Weights of a small GPT-style language model, trained from scratch on English Wikipedia: width 160, 261M tokens.
Each number is 128 + 32 x the weight over its row's rms, rounded and kept within 0 to 255. Layers, rows and columns count from 0. The size above them is the row's rms in percent of the matrix's.

# layer 21 attention output (transposed), 128x160, rms 0.184, rows 115-127, columns 0-159
size [104 102  99 113 103 108 107 101  98 107 103 110  99]
[[ 62 128 107  71 103 163 175 140  86 126 176  87 153 174 130 177 100 160 147 137 140 123  84 126 138 144 120 199 134 135  86 136 117 107  93 141  86 104 177 130 163 131 143  94 159 128  85 110 185 167 130  87 107 184 104 149 124 133 150  99  85 189 187 160 110 141 148 123  95  70 116  98 160 103 181 162 117 116 109 138  90 147 130 136 166 112 131  70 146 134 155  81 100 109  79  90 116 165 136  67 141 167 128  81 123 118 154 106 119 149 117 125 168  62 139  49 175 139 136 145 160 103 130 106 175  93 170 154 119 152 174 160 101 144 176 163  93 180 158 122  71  88  86 109 141 173 144  91 103 105  97 120 118 147 171 142 173 107 157 130]
 [129 110 159 124 118  74 162 115 148 155 139 152 129 125 112 132 148 142 124 120 114 159  93 124 134  94 126  90  62 183 172 150 161 128 148 104 139  57 127 160  91 103 140 132 100 176 117 128 153  86 104 138 102 115  97 178 133 152 156 147 129 195 113  57 132  91 103 149 146 167 134 127 115  78  98 102 161 108 200 119 140 166 145 108 116 176 132 120 108 146 142 119 151 104 178 123 167 213 140 198 105 147 148 167 125 120  64 154 107 129 106 176 112 160  90 124 118  52 125 140 149 158 133 193 129 143  34 126 111 164  81  79 168 127 173 199 141 173 151 132 137 182 142 113 110 109  86  93 130 153 173 167 125 119 160  99 154 131 171  86]
 [158 131 126 135 144 109 122 168 141  86 126 135 109  87 145  97 125 111 139  73  78 136 157 120 188 142 114 177 122 137 134 108 106 126 192 131 142 160  76 143 121 153 160 116 149  89  96 150 132  70 178 123 157 153 135 203 141 123 153 140 123 111 176 106 116 115 108 219 136 163 175 141 175 144 136 136  72 102 169  96 173  85 137 129 143  65 157 126 110  91  55  85 118 118 165 103  89  56 176 197 126 156 127 134  92  82 134 124 129 175 115 120 133 174  98 138 140 154 180  78 172 142  98 113 145 188  99 108 142  94 112 112 135 153 171 106 109 124 160 169  79 148 138  83 201 162  93 125 144 111 157 143  61 108 130 157  85 104 130 120]
 [139 123 104 127 145 147 171 144 102 112 184 108  86 137 165 116 136  84 116 207 103  98 149 143 136 123 154  90 157  92 158 156 122 106 109 187 110 137 181 136 182 153 127 161  96 111 123  97 150 159 142 109 137 101 137  84 176 174 124  99 100 131  94 147 110 110  94 104  88 166 125 129 110 153 148 149 125 142  66 161  77 133 150 134  88 101 149 123 134  79 118 120  20 156 105  46 140 195 102  27 179 133  69  79 154 112 165 117 148 139 161 117 174 154 165 137 105 134 158 102 143 130 172  94 153 165 132 148 208 131 126  94 146 154 152 147  87 179 134 142  92  70 154 140 130 144 103 167 144  75 117  96 111 113 115 122 136 125 155 149]
 [140 128 113 126 157 136 175 153 184  45 152  93 138 113 130 155 130 189  59  93 140 143 157 152 131 139  72 150 135 150 102 101  99 103 151 140 154  88 150 143 167  86 125  89 145 162 198 148 150  94 142  65 143 169 103 129  90 115 121 195 106 131 118 179 142 134 128 173 138 100 111 130 193 152  84 169 100 135  95 153  61  92 145 133 125  91 176 127  92 140 145 140 142 128 103  84 118 195  96 140 187  68  78 154 164  71 180 119 160 127 167 107 165 121 117 100  93 100 142  89 134 169 134 113 114 123 156 161 186 152 104 102  93 163 163  99 119 123 163 114  99 116  84 156 120 134  95 119 160 151  99 145 170 127 161 131  85  93 182  78]
 [164 145 129 187 149 128 197 117 114  83 150 193 157 124 116 145 106 144 138 196  91 163 122 166 133 164 164 108  93 120 113  91 125 140 143 187  87 127 146 168 161 151 132  97  94  49  73  60 153 101 105 131 134 127 195 126 163 103 129 138  97 120 106 145 131  23 108 153 147  37 164 164 164 177 103  83 177  77 159 145 133 112 150 159 125 156 107 121 120 120 129 152  94 150 144 111 133 152 111 135 124 128 200 143 119 112 118 160 128 164 138 160 109 155 106 141 149 102 146  86 143 146 119 163 149 142 113  96 153 109 117 151  80 142 124 151  92  94 156 126 150 115  89 151 106  76  88 121  87 155 102 142  61 118 125 175  44 100 121 137]
 [129  84 127 108 169  69  69 163 136 140 184 100  80 166  81 159 183  93 131 140  63  77 158  84 130 221 117  65 101 118 122 104  98  85 115 151 133 111 133 127  88 110 102 129 136  39 135 181  82 133 103 150  46 132 123 136 148 108 101 139 116  87  93 172 119 124 102 187 108 157 162 132 102 122 132  89 143 102 123 143 102 109 116 165 122 162  89 134 156  83 135 146 196 121 125 152 135  88  97 159 131 117 105 156 145 163  56 145 145 166 113 116 145  95 139 139 120 140 174 112 100 131 119 130 177 119 156 109 122 161 104 151  85 219 116 191 178 160 102 131 149  80 123 119 112 112  96 131 146  87 130 181 150 149 135 131 118 118 157 124]
 [107 141 220 112 145  73 187 138 148 127 170 142 153 173 110 164 141  96  71 129 166  74 105 159 118 111 149 134 108 121  43 157  83 116  90 163  46 127 179 148 145 112 142 115 147 120  58 142 101  76 159 162 114 140 111 143 142  96  86  85 136 150 122 201 155 189 117 138 147  78 113 122 119 165 155 129 125  70 181 135 119 171 103 143  66  78 123 119 138 113 175 140 121 216 154  83 135 141 168 110  83  82 110 184 152  85 163 116 108 139 141  74 104 117 142  85 125 134 136  81 154 110 118 106 143 136 140 119 155 134 136 156 116 157 128 119 100 133 143 138 126 117 118 100 124 140 165 162 111 115  42 130 121 165  80 138 116 113 143 107]
 [115 142 149 145 126 122 101 150 154 133  86 205 163 140  79 112 102 214 146 179 136 178 183 162 131 145  73 125 116 117 125 122 111 111 137 116  77  80  57 109 152  73 151 124 108 165 131 163 145 129 136 134 101 153  94 121 113  87  85 141 128 104  97 174 105 166 137  99  72 186 170 167 110 115 211  68  81  86  94 186  92  66 115 116 131 133 144 118 131 131 152 115 110 159 114 162 119  90 141  86 155 130 120 170 120 104 126 111 150 162 147 142  95 156 103  96 125 170 161 154 109 135 133 117 135  89 108  96  49 156 153 185 119 156 111 105 120 161 152 139 119 129 168 142  39 133 113 184  85 123 160  95 115 104 120 157 141 131  70 155]
 [113 162  77  70  80  99  79 115 103 176 124 183 159 176  77 119 132 133 113 132 152 113 101 115  69  85 155  84 116 106 120 194 166 195 123  61 195 113  90 153 118 111 104 146 103 217 107 122 114 157 117 144 125 113  89 151 105 130 134 123 170 115 141 122 140 164 107 136 174 210 123 101 133 116 168 180  85 177 148 127 134 121  83 153  92 116 183 152 168 120 130 139 131  97 144 105 182 173 137 127 106 186 104 132 143 107  66 120 108 118 165 120 151 105 131 136 125  86 112 103 151 160 172 111 153  78 103 148 163  55 114 139 153 103 151 160 116 164 106 117 103 163  87 163 139 144 120 100  94 166 175 118 203 105 132 123 158 134 147 146]
 [142  67  99 122  91 154  61  97 116 149 144 141 136  81  76 119 199 198 128 172 113 163 195  91  68 134 126 169 175 111 144 135 205 126 134 163 152 137 119  86 127 165 119 134  74 135 150 124 113 202 114  98 104 172 131 186 142 122 143 101 145 108 148 125 129 122 106  45 154 122 147 141  79  95 138  85 127 125 106 134 124  71 181 172 133 108 109 118 158 137 171 118 136  67 111 116 182 113 103 210 102 112 110 135 167 151 131 148  70  89 142 114 124 114 152 108 101  76  83 184 119 159 117  87 152  97 154 117  89 138 111  89  91 150 148 118 153 168 124 103 171 139 155 148 102  89  94 164 136 131 152 128 131 111 122 102  57 109 135 139]
 [137 148  96 128 144 147 121 131 234 135 105 137 172 163 125 104  67 165 159 115 169 155 114 131  89 111 132 125 121 154 168 143 211 176 173  97 103 135 128 144  69 108  99 143 113 173  98 180  86 193  73 179 111 120 145 128 114 116  94 155 118 115 120 141 146 170 102  99 122 180  81 141 114 110 135 114 130 117  91 144 144 100 121 120 167 141  94 150 162 103 128 130 134 104 167 134 135 115 142 120 148 147 102 154  95 131 178 163 111 125 129 166 124  97 103 182 177  46 124 132 133  77 109 156 152  63  87 168  93 105  91 169 153 110  75  95 140 110 128 115 110 144 122 195 153 103  97 174 182  96 207  73 144 102 119 139 181 183 125 126]
 [148 125 117 135  79 147  47 120 188 163 125 108 129 151 152 158 182 162 121 172  82 190  53 114 115  95  76 149 108 163 131 131 141 132 151  67 105 159 118 134 150 105 107 116 146 129  87 137 115 108 173 138 138 142 151  88  97 120  94 165 166 118  69 124 120 143 126 180 171 141  95  98  59 167  59 152 178 170 129 163 124 138 131 154 112 134  62 128 142 126 119 166  90 155 175 134 115 141 168 147 121 146 136 185 133  97 142 123 151 211 125 131 120 127 145 164 144 138 118 124 119 145 105 106 143 143 140  81 137 186 122 181  94 136 138 127 126 215 147  65 128 129 164 186 149 118 119  99  96 147 119  92  57 172  66 178 150 119 116 116]]
# layer 21 attention value, 128x160, rms 0.212, rows 116-127, columns 0-159
size [ 98 101 107 105 104 108 100  99 102 104 104 102]
[[116 109 121 131 143 175 147 152 157 160  90  93 102 144 110  95 165  95 116 152 124 126 130 141 128  80 165 160  82 101 142 146 142 105 157  69 160 177 157  62 179 163  51 154 137  86 123 109  90 124  76 222 159 179  87 145 123  94 148  58 154  71 136 181 138 169 135 117 135  93 113 112  95 149 116 155 119 130  98  92 160 171 108 172 155 167 128 139 183 133  95 111 148 107  89 125  53 181 179  64 161 138 127 121  73 104 134 118 149 155 123  68 144 133 174 176 161 138 132 148 130 142  97 119 203  94 129  89  91  96 130 149 138 127 107 106 152 166  95 127 153 125 114  89 105 114 149 152 164 150 135 183 110 149 133 152 157 161 128 151]
 [111 123 134 121 117 165 187 131  98 180 116 106  89  99 123 114 150 156 148 121 157 128 170 141  78 171 162 129 154 127 112 206 126 165 136 203 119 149 130  65 147 105 132  79 138  97 162 157 126 168  98 166  76 145 103 150 139 158  34 124 139 169 112 161 129 110 139 132 125 147 105 144 105  93  80 134 182 110 150 190  71 102 127 113 142 139 117 141  80  95  88  80  96 128 126 226 117  94 111  94 103 144 119 117  91 170 142 146 156 139 142 133 144 161  67  96 124 114 113  80 106 142 136 102 149  90  79 143 119 122 100  97 155 177  84 136 197  62  62 157 164 102 105 115 152 111 178  79 120 109 146 115  95 145 130 141 143 149 148  72]
 [104 152 142 102 148 177  54 110 185 117 128  98 100 169 110 140 119 140  99 119 130 147 183 108  96 184 100 140 162 118  76  59 123  83 134 127 179 158  96 183 105 100  85 124 190 161 101 115 148  97 117 112 118 144 136 147 134 100 146 114 148 127 105 101 130 120 127 103 178 101  89 146 151 157 173 123 185 112 124 110  88  90 130  69 181  90  85 134 108 194 163 170 195 164  96 132 135  81 124 152 117 106 116 156 151 148 137 151  90 136  83 139 123 137 122  92 138  94 151 158  89 153 111 130 113 114 135 155 143 126 140 143 125 170 143 151 137 109 195 128  66 153 138 148  71 184 106  81 170 185  89 138 128  84 133 122  84 145 116  17]
 [152  42 177 111  96 147 104 149 122 111 191 146 138 129  59 150 109 108 157 155 177 142 133 112  97 196 152 144  73  99 161 146 135 123 126  96 117  87 157 163 147 153 120 151  91 101 133 122  80 123 165 145 178 109 105  83 142 127 154 127 102 108 121  86 122  96 171  76 113 149 137 123 134 117 132 119 172  85  92 133 127  93  82 138 123 153  88 100 111 149 150 128 131 196 141 126 158  99 154 136 102 162 167 142 119 198 111  99 106  86 110  83 100 211 137  60 165 120 151 148 140 127 147  57  90 120 157 140 131 139 115 123 135  92 154 112 134 157  93 134  91 117 153 109 123 227 181  87 159 183 211 101 176 145 116 107 113 129 164 113]
 [ 95 141 138 113  90 161 105 154 108 112 128 111  94 115 115 139  77 102  78 122 173 113 120  79  22 128 131 146 110 121 142 129  70 128 116 123 199  64 117  96 198 112  75 100 110  99 150 155 109 105 142 138 102 173 135  74 141 156 168  82 108 164 142 133 120 134 127 143 151 113  99  76  68 207 146 123 153 151 146 142 119 174 149  75 130 127 177 139 121  88 164 135 122 177 114  95 151  83 101 109  84  90  82 125 146 116 159 109 155 113 181 104 137 173 179 133 136 135 135  96 140 145 103 100 200 145 179 161 105 102 141 115 190 153 127 126 166  91 143  96 130 192 183 143 160 124 172 110 139 108  87  96 146 165 140 124 147 190 150  98]
 [183 127 173  68 124 157  94 175 140 138 115 140 141 109 110 203 160 137 130 114  94 171  73 125 103 140  85  89 188 183 171 153 159 149 171  63 125 135 158 139 106 134 109 130 129 117 124  96 101 139  88  93 122 156 219 138 112 133  91 114 126 143 176 105 127  98  93  73  92 173 126 140 153  87 133 124 103 138 112 107  88 168 141  84 152 155 167 168 165 164 147 130  90 158 120 147  76  91 170  74 117  87 185 163 110 102 128  87 128  80  90 128 139 141 137 151 154 184 103  88 165 146  97 166 131  96 119 163 101 126 140 121 111 101 165  95 152 164 145 164 155  86 106 130 136  60 137 126 102 160 128 144 181  82 141 122 176 100  99  52]
 [107 144 132 119 106 125 111  98  84 101 169 111 105 138  87  60 159  97 150 121 112 188 128 139 129 131 116 112 118  93 200 169 142 129 100 116 110  96 106 124 118 101 138  63  73 190 190 116 150 151 135 144 115 146 132 117 183 129 170 168 100 120 123 146  86  93 101  92 199 117 148 117 164 206 119 166 135 141 116  92 128 127 168  58 211  99 148 135  60 114 163 126 144 173 101  88 107 145  87  56 127 102 172  96 110 144 116 180 172 127 102  91 148 147 140 154 123 137  88 119  98 178  83 134 130 145 140 126 179 130 131 129 111 192 130 156 176 162 174 124  94 117 125 141 117 165 156 116  58 126 124  76 131 163 154  77 139 125 161 164]
 [157 181 143  91 143 105 115 198 109 124 169  90 101  95 194 131 154  87 161 123 123 160 107 105 138 126 111 202 125 132 165 153 101 174 147 110 136 156 145 131 124 167 159 106 194 117 100 115  73 142 170 117 133  93 105 140 158 130 152 151 110 126 123 141 144 122 107 139 171 141 127 130 130 117 115 166 154 116 131 120  61 175 139 113 130 129  24  38 132 102 149 130 108 134 118 134 132 124 140 122 138  91  83 116 200  86 148  90 109 124 145 105 133 118 132 108  64  67 103 154 150 164 123 146 101 163 166 170 134  66 166  82  87  83 102  95  92 121 124 141 151  79 118 125 177  98  85 113 133  84 121  68 236 107 132  94 153 120 152 131]
 [116 111 169 162  95  86 125  54 169 113 161 156 133 120 142  97 100 137 135 161 119 138 157 125 175 144 155 110 153 127  88 146 177  97 164 137 104 153 118 141 142 134 142 154 137 111 116  75 129  72 168 172 170  76 104 163 146  76 184  58 120  38 177  95 122 176 153 122 103  87 128 179 125  88 100 111 146 139  59  81 144 153 118 128 150 126 127 153 130 151  95 167  88 119 158 121  93 152 160 148 149 127 151  73 114 113 173 131 160 103  83  65  96  66 159 113 153  67 172 159 101 121  90 137 131 153 145 189  74 165 174 151 116 144 119 167 156 118 114  93 128 152  84 167  85  66 140 145 145 133 113  84 120 154  71 126 139 138 136 148]
 [102 151 113 136  95 140 148 200 170 101 100 155 217 157 130 166 114 102 141 124 145 142  75 150 106 152 135 117  92  98 116  95 124 148  86  96  70  87 143 160 125 103 191  80 142 124 158 142 119 144 126 115 165 120 144  91 104 118 127 123 167  82 130 138 147 106 162 183  77  85  68 132 167 134 126 175 158 190 116 116  95 191  50 158 142 111  78 133 179 140 116 148 116 115 175 140 122 125 164 128 196 132 101 107  71 149 166 182  95 126 143 104 133 128 139  92 202 120 145 127 168 125 118 189 136 192 119 133 131 177  91 179 168  92 102 113 177  86 109 140  85 133 143 140 134 144  96 157 141 152  93 129 166  93 103  87 169 101 137 117]
 [ 55 202 130 103  99  58 113 159  90 115 121 176 129 117  85 151 106 126 128 126 178 121 187 110 141 191  86 112 140 157 159 111 143 105 107 112 167 111 116 138 151 185 150 183 163 153 138 140 156  52 134 144 166 101 103 189  89 127 146  98 159 149 101 135 159 143 125 154 163 156 158 111 100 102 104  84  95 147  78  72  94 176 111 132 134 127 111 104 133 152 123  92 114 100 136 141  75 183 207 137 144 109 168 128 167 133 100 130 119 155 171 129 154  82 183 152  80 107 131 137 151 138 110 114  78  80 188 140  79 116 101  88 143  62 131  83 147  92  74 114 146 104 130 188 124  88 106 105 104 107 114 129 110 108  98 153 141 116 182 109]
 [118 112 113  73 183  93 121 118 103 104 114 167  92 128  92 154 148  54  81 125 161 101 113 134 121 168 100  57 103 123 160 160 163 101 131 149 145 144  66 155 155 182 144 147 168 109 148 139 139 135 102 104  99 130  94 133 172 114 159 123 140 140 147 154 120 131  93  82 161  90 172 167 196 100 147  91 162 201  97 105  91 163 113  62 104 102 138 171 163 113  93 161 137 124 118  83 139 149  72 145 140 132 154 120 119  54  86  64 148 124 110 133 105 111 139 102  85 110 162 180 118 163 172 118 158 163 127 128 112  51 100  69 145 111  74 150 176 139 150 151 135 123  89 150  90 136 139 183 175  96 161 137 168 126 176 109 169 129 110 113]]
# layer 21 MLP up, 640x160, rms 0.216, rows 0-8, columns 0-159
size [ 99  99 102 101  91 101 104 102 103]
[[111  87 110 147 171 171 123 132 128 150 126  53 131 158 163 125 158 151 147 150 124 164 150 173  90 117 166 110 143 135 137 148  68 110  78  83  98 178 113 137 108 132 154 107 139 135 134  89  92 109 119 132 133 154 155 110 102 111 105 131 112 122 122 129 108 111 191 132 102  82 104 105 123  82 143  96 129 142 184 158 108 151 144 167 120 110 138 147 145  93 170 175 112 139 137 121 133 145 138 122  84 126  97 104 121 188 133  86 112 144 117 153 133 155  77 114 159 144 100  91  57 134  88 169 195 196 191  77 111 175 107 140 130  72 120 138 150 125 171 154  92  67 110 214  99 155 166 116 195 125 126 168 109 175 210  78 187  75 106 154]
 [156 117 148 130  99 159 133  71 160 126  77 147 133 152 173 173 142  98 112 121 144  92 127 125 131  97 179  90  96 102  95 146 150  71 148 161 176 180 117 143 157 139 153 112 155 130 140 107 139 165  85 163 178 147 184 113 119 117 133  97 153 141 130 161  91 118 156 152 147 164 177 121  76  72 121 163 150 117 177 181 101 139  81 119  90 124 153 106 183 144 100 153 143  93 136  83  82 168 110 115 127 102 188  76 131 140  88  93 116 114  55 111 115 117 157 125 124 186  89 107 132 147 165 136 109 168 153 175 136 115 130 117 107 110 117 145  63 152 141 131 232  94 155  91 135 112 116 176 198 128 110 128  85 166  67 132 194 185 110 136]
 [ 81 120 169 116 155 127 144 162 156 131 143 110  98 167 122 124 152 111 131  57 108 115 112  64 133  86 159  65  94 137 131 128 134 114  67 160 104 193 175 121 102 106 153 165 173 143 146 135 165 150 211 148 152  94 106 156 147 166 112 130  98 124 164 133  91  90 152 134 155 144 169 142 129 143 124 152  87  78 146 114  83  50 122 238 132 127 172 133  86  70 102  68 123  94 101 104  84 136 122 160 111 131 100 128 150  84 108 161 194 116 155 153 164 154 129 139 102 137 129 138  97 132 118 142 156 133  54  89 114 155 136 115 177 115 127 142 170 125  83  72 174 214 124  89 169 106 124 161 124 144 146 141 134 147 152 136 107 105 106 108]
 [ 42 101  71 139 151 139 133 182 123 102 144 170 188 138 101 168 107 103  92 117 150 109  99 194  64  83 163  96 171  80  88 149 122 123 154 156 117 143 129  81 146 120 122 186 148 161 142 158  54 113 107 136 128 175 109  96 130 151  47  58 100 148 129 159 112 160 135 161 124 102 105 132 170 151 126 120  97 102 102 149 123 143  90  93 127 112 129 120 111 155 154 165 163 106 119 106 165 157 142 161 135 158 132 114 128  56 168  88 123 123 174  79 174 169 159 144  92 102  73 101 151 119  51  73 126 144 108  79 158 119 132 132 112 185 145 151 136 162 121 123 147 125 186 163 114 128  64 114 128 126  98 152 104 182 157 128 148 104 158 109]
 [130 128  87  91  78  65  87 136 203 105 176 120 125 125 169 144 100 106 137 115 139 130  91 102 222  70 188 153 115 148 123 135  57 100 159 116  68 101 135  58 160  85 158 157 127 138 129 127 161  69 104 159 114 160 149  75  96 188 138 168 110 120 153 129 150 117 125 135 166 160 131 152  50 110 174 123 171 159 133 110 168 177 110 137 114  98 187 111 118 130 172 119 154 151  81 146  91 137  99  98 108  98 104 184 132 161 132 135 150 137 113  91 135 117 136  75 160 148 128 126  85 160 170 140 162 136 154 115 156  98  99 131 107 134 157  93 132 178 164 126 118 153 185 171 115  74 128 115 112 103 107 101 139 166 123 200 104  93 129 112]
 [141 101 208 147  88  84 141 119 112 119 179 119 125 165 163 132 150 131 152 138 124 145 148 158  46 155 145  48 154 145 125 147 118 115 133 146 159 149  74 117 176 156 118 154 166 195 117 150 130 122  69 151 154 134 141  73 157 102 177  81 103 158 128  86 117 146 147 144 198  79 189 128 136 125 106 151 123 153  57 173 106  92 169 179 130  95 117 132 156  84 173 117  94 105  89 119 141  92 121 169 106  98 176 111  86 102 106 111 123 123 184 152  77 152 168  90  85 146 110  77 139  63 146 105  87 139  99 169  77 106 104 149 131 166 122 105 105 161  95 145 100 114 132 137 163  76 120 155  89 154 135 161 178 135 155 145 128  95 155 153]
 [172  89 132 128 175 164 112  98 192 168  66  49 142 101 178 119 115 105 117 111 168  99  93 130 121  84 196 133 116 112 110 137 164 117 102 138  75 136 174 112 178 139  94 124 224 123 144 103 173 135 109  88 129  98 169 110 147 118 147 129 103 129 110 222  68 161 108  87 165 118 113 135 142 127 124 143 122 169 140 143  92 122 111  86  93 132 112 130 129 132  74 104 155 131 116 110 156  87 160 109 136 165 154 116 134 168  86 112  96 115 112  86 119 127 155 209  60  54 145 141 104 160 160 142 154 140 117  78 137  90 128 152 208 137 124 160 129 138 101 149 151 145 103 147 129 114 137 109 144 146 133 163 122  84 150 166  74 182 153  82]
 [130 125 111 137 139 103 156  60 153 156 158 156 166 123 136 224  97 119 109  98 137 150 182 101 116 166 113 152  61 111 145 158  81 146 104 155 120 104 116 130 107 112 182 126 134  50 152 161 149 122 153 111 103 148  99 145 122  82 143 154 159  98 108 156 122 213 151 125 131 215 144  94 107 172 154 120 144 125 103 145 109 155 122 136 121 136  79  95 144  89  93 133 145 130 111 159  56 110 211  84  82 153 102 215 149 113 149 164 125 108 118 156 101 131 160 178 138 113 128 118 132 185 101 108 175 167  81 104 139 162 108  99 149 115 143  96 116 128 144 163 160 191 131 180  90  79 109  85 139 148 109 157 168 131  84 146 140 121  88 104]
 [173 122 109 152 120 154 210 130 126 108 105  95 140 128 141 133 124 124 110  87  38 141 160 137  97 116 120 106 130 150 110 106 161 113 150 122 169 108 142 105 200 138  44 173 184 188 151 191 105 213 117 139 121  67 100 120 203 130 143 138 152  99 162 134 151 144 104 134  90 125  68 117 153 134 160 124 114  80 134 137 135  94 152 155 187  96 149 113 109 177 106 152 105 144 108 162 133 132 179 103 112 165 141 104 179 163 100 108 184 155  89 152 134 145 125 111 143  83 136  59 203 120 141 101 121 149 142 161  97  77 138 159 126 148 119 132 114 168 147  73 120 111 173 144  94  52 140 121 102 160 150 153 168 119 145 118  84 112 159 128]]
# layer 21 MLP down (transposed), 640x160, rms 0.25, rows 0-8, columns 0-159
size [111 103 107  95  91  97 110  94 105]
[[130 107 137 157  96 128  95 145 179 146  77 134  91  53 103 100 162 100  90 151 137 137  66  69 182  97 121 109 124 135 129  76  89 133 140 160 141 113 115 125 132 159 110 186 111 173 160 130 137 148 142 141  92 111 131 137  98 163 158  97 107 116 154  99 136 136 155 170 139 137  66 144 115 136 121  90 109  96  85 104  74 144 136  91 166 143 153 121 157 188 109  98 115 117 169 119 136 196  93 146 157 121 141  94 143 121 121 187 119 129 134 116 157 174 137 102 159  82 163  98 159  96 120 111 152 123 143  93 194  85 155 202 106 198 107  74  87 133 137 173 102  84 103 130  14 122 111  88  95 176  90  90 135 126 138 164 108 155 168  98]
 [162 113 182 175 111 137 149 135 153 159  44 138 129  96  59 138 147  66  94 146 121 131 112 178 139 114 127  90 106 128 140 126 173 166 133 135 123 141 189 131 106 148 118 132  78 150  92 125 147 182 119  99  74  66 124 156  75 112 123 127  85 125 114 116 157 124 154 130 171 148 106 107 139 143  90 173 177  81 119 101  87 136 140  83 160  72 139 110 110  86 136 186 131 160 176 165 114  93  71 158 179  74 174 103 115  94 116  84 154 169 145 152  97 153  59 139  95 106 169 114 120 128 108 137 116 159 144 111 173 110 151 157  66 119 114 105 198 143 139  90 137 115 106 119 135 127  74 154 110 110  96 169 106  97 196 145  49 110 129 137]
 [177 112 154  57  95  97  99 131 141 140 131  91 110  98  78 138 136 173 106 184 189 148 122 149 144 176 152 156  58 105 184 174 125 159 188 144  91 109  77 133 110 106  76 129 166 100 127 102 114 138 122 114 130 165 160 117 145 108 144 150 149 115 167 159 154  88 108 181  88 116 114 155 132  85 112 165 150 120 148 117 142 178 138  79 153 169  99 194 164 155 149 133  84 156 148 187 121  90 191  52 110 160 133  83 111 115 125 130  91 115  99 101  91  97 122 136  76 191 102 106 133 118 127 151  81  89 159 131  79 156 127 138 117 128 162 164 166  55  90  99 168 132 104 132  99  90 144 119  74 161  94 156 102  76 151 104 131 133 108 145]
 [ 78 114 101 117 142 141  66  80 102  65 102 161 137 153 106 154 111 136 185 117 157  97 187  95 164 102 155  91 150  57 154 145  89 165 165 154 140 116 148 117  58  67  91  94 178 129  87 109 155  92 109 145  72 141 132 133  37  83 160 125 143 108 133 143  96 160  77 149 106 122 107 112 120 120 107 107 182 120 141 117 171 150 123 140 118 117 121 128 129  86 186 149 115 140 155 116 211 139 157 144 154 201 235 161 101 126 118 155 128 112 117  78 139 117 143 100 189 132 116 147 196 117 163 103 135 181 169  89  99  92 122 163 106 107 143 136 140 144 167 152 147  93 168 131 124 107 141 137 141 116  99 123 141 163 137 138 133 171 138 137]
 [107  80  89 171 115 193 119 128 106 141  65 112 125 155 141 163 124 114 122 114  79 136 108 106 117 139 160 169 172 155 158 132 129 175 136 151 114  86  87 157  69  81 176 124 172 147 108 124 123 152 126  75 151 129 147 226 175 140 178  64 126 108  30  96 141 146 147  74 113 162  95 148 181 166 122 135 126 131 179 157  80 100 123 145 137 155 160  60 142 100 172 164 104 137 144 154 109 104  78 125 121 129 165  83 182 146 130 135 123 146  86 154 182 132 148 157  99 123 106 207 154 163 152 148 162 101 126 113 133 145 157 123  89 117 101 123 130 166  78  79 125 128 161  91 136  87 117 119 179 166 143 138 131 130  89 161  91 132 128  90]
 [ 96 166 175  67  90 144 225 107 146 100 113 111 149 138  99 149  78 148 186 128 129 132 129 139 130 123 112 122 239 105  92 121 104 108  74 201 176 133 104 104 129 121 146 140 122 135 147  81  68 135  98  60 159 119 145 125 138  91 109 133 121 164 124 160  69 127 148 135 152 142 168  82 187 116 154  84 108  97  92 182  70 139 114 124 153 104 104 121 143 116 150 152 190 128 126 146 129 153 117  91 135  74 140  93 103 151 173 141  93 173 139 127 123 173 135 134 126 177 139 131 172 117 147 143 120 130  73 139 118 134 180  99  97 161 125  58 153  97 137 118  97 117 192 129  96  87  99 125 118 100 144 118  56 150 123 115 186 114  99 102]
 [105 105 106  90 153 117 121 156 143 174  87 114  49 139  89  58 184  96 196 189 132 167 116  76  71 143 136 135 171  89 135 129 179 130 158  92 121 142 146 104 133 111 159 124 105 174 131  89 182 120 114 154 156 119 132 155  75 176 132 117  86 166 181 134 115 129 104 130 172 193 107 108 116 162 130 188 117 197 130  63 177 157  96 132 146 119 134 135 112 169 120 119 125 144 135 182 102 141 114 138 157  95 129 102 147  63 123 112 162 131 139  59 114 109 208 130 146 102 126 149 161 158 146 166  85 142 111  80 139  88 123 112 111  61 151 101  65 110 125 167 137 118 186 133 123 102 123  74 145 150 108 119 105 130 111 155 134  81 139 154]
 [108 143 145 138 100 180 132 111 141  69 127 121 103 182 179  76 188 131  92 179  92  91  93 143 135 127  92  77 157 147  88 159 125 112 141 143 150 165 171  93 150 167  81 122 143 162  97 135 113 101 145 205 112 120 140  84 112 120 121 141 107 136 139  88 128 143 180  90  62  37 130 137 136 106 150 136  75 180 111 165  86 134 129 116 103 118 137 144  51 202 175 135 156 149 114 152  79 103 127 148 177 156 115  68 124 127  79 101  90 164 127 162 112 141 141 131 170 136 147 149 175 115  96 137 162 121 167 118  57 164 191 147 148 160 165 134 162 165 140  92 154 109 123 106  96 182 148 149 133 159  99  86  83 157 112 149 114 125 142 114]
 [ 89 183 112 176 186  96 120 106 160 184 174 154  77 184 118 121 107 177 138 117  80 182 153 137 125  89  79 175 130 134 140 115  73  59 123 203  94 137 106 180 114 173  66  91 139  90 125 104 113 155 190 117 131 104 126 130 121 142 120 125 120 114  70 146  81 132 119 108 121  55 127 126 151 130 190 174 116 151 137 128 100 168 131 178 119  94 113 110 100 163 119 151 125 160  97 185 156  75 164 125 131 138 141 112 143 100 119 151  75  93 133 111 112  99  86 139 111 142  98 175  91 124  51 146 135 109 122  76 115 102  96 135 140 184 168 135 161 135  96 129  87 119 197 129 113 176 127 141 140 107 120  42 114 123 116 134 132 148 124 146]]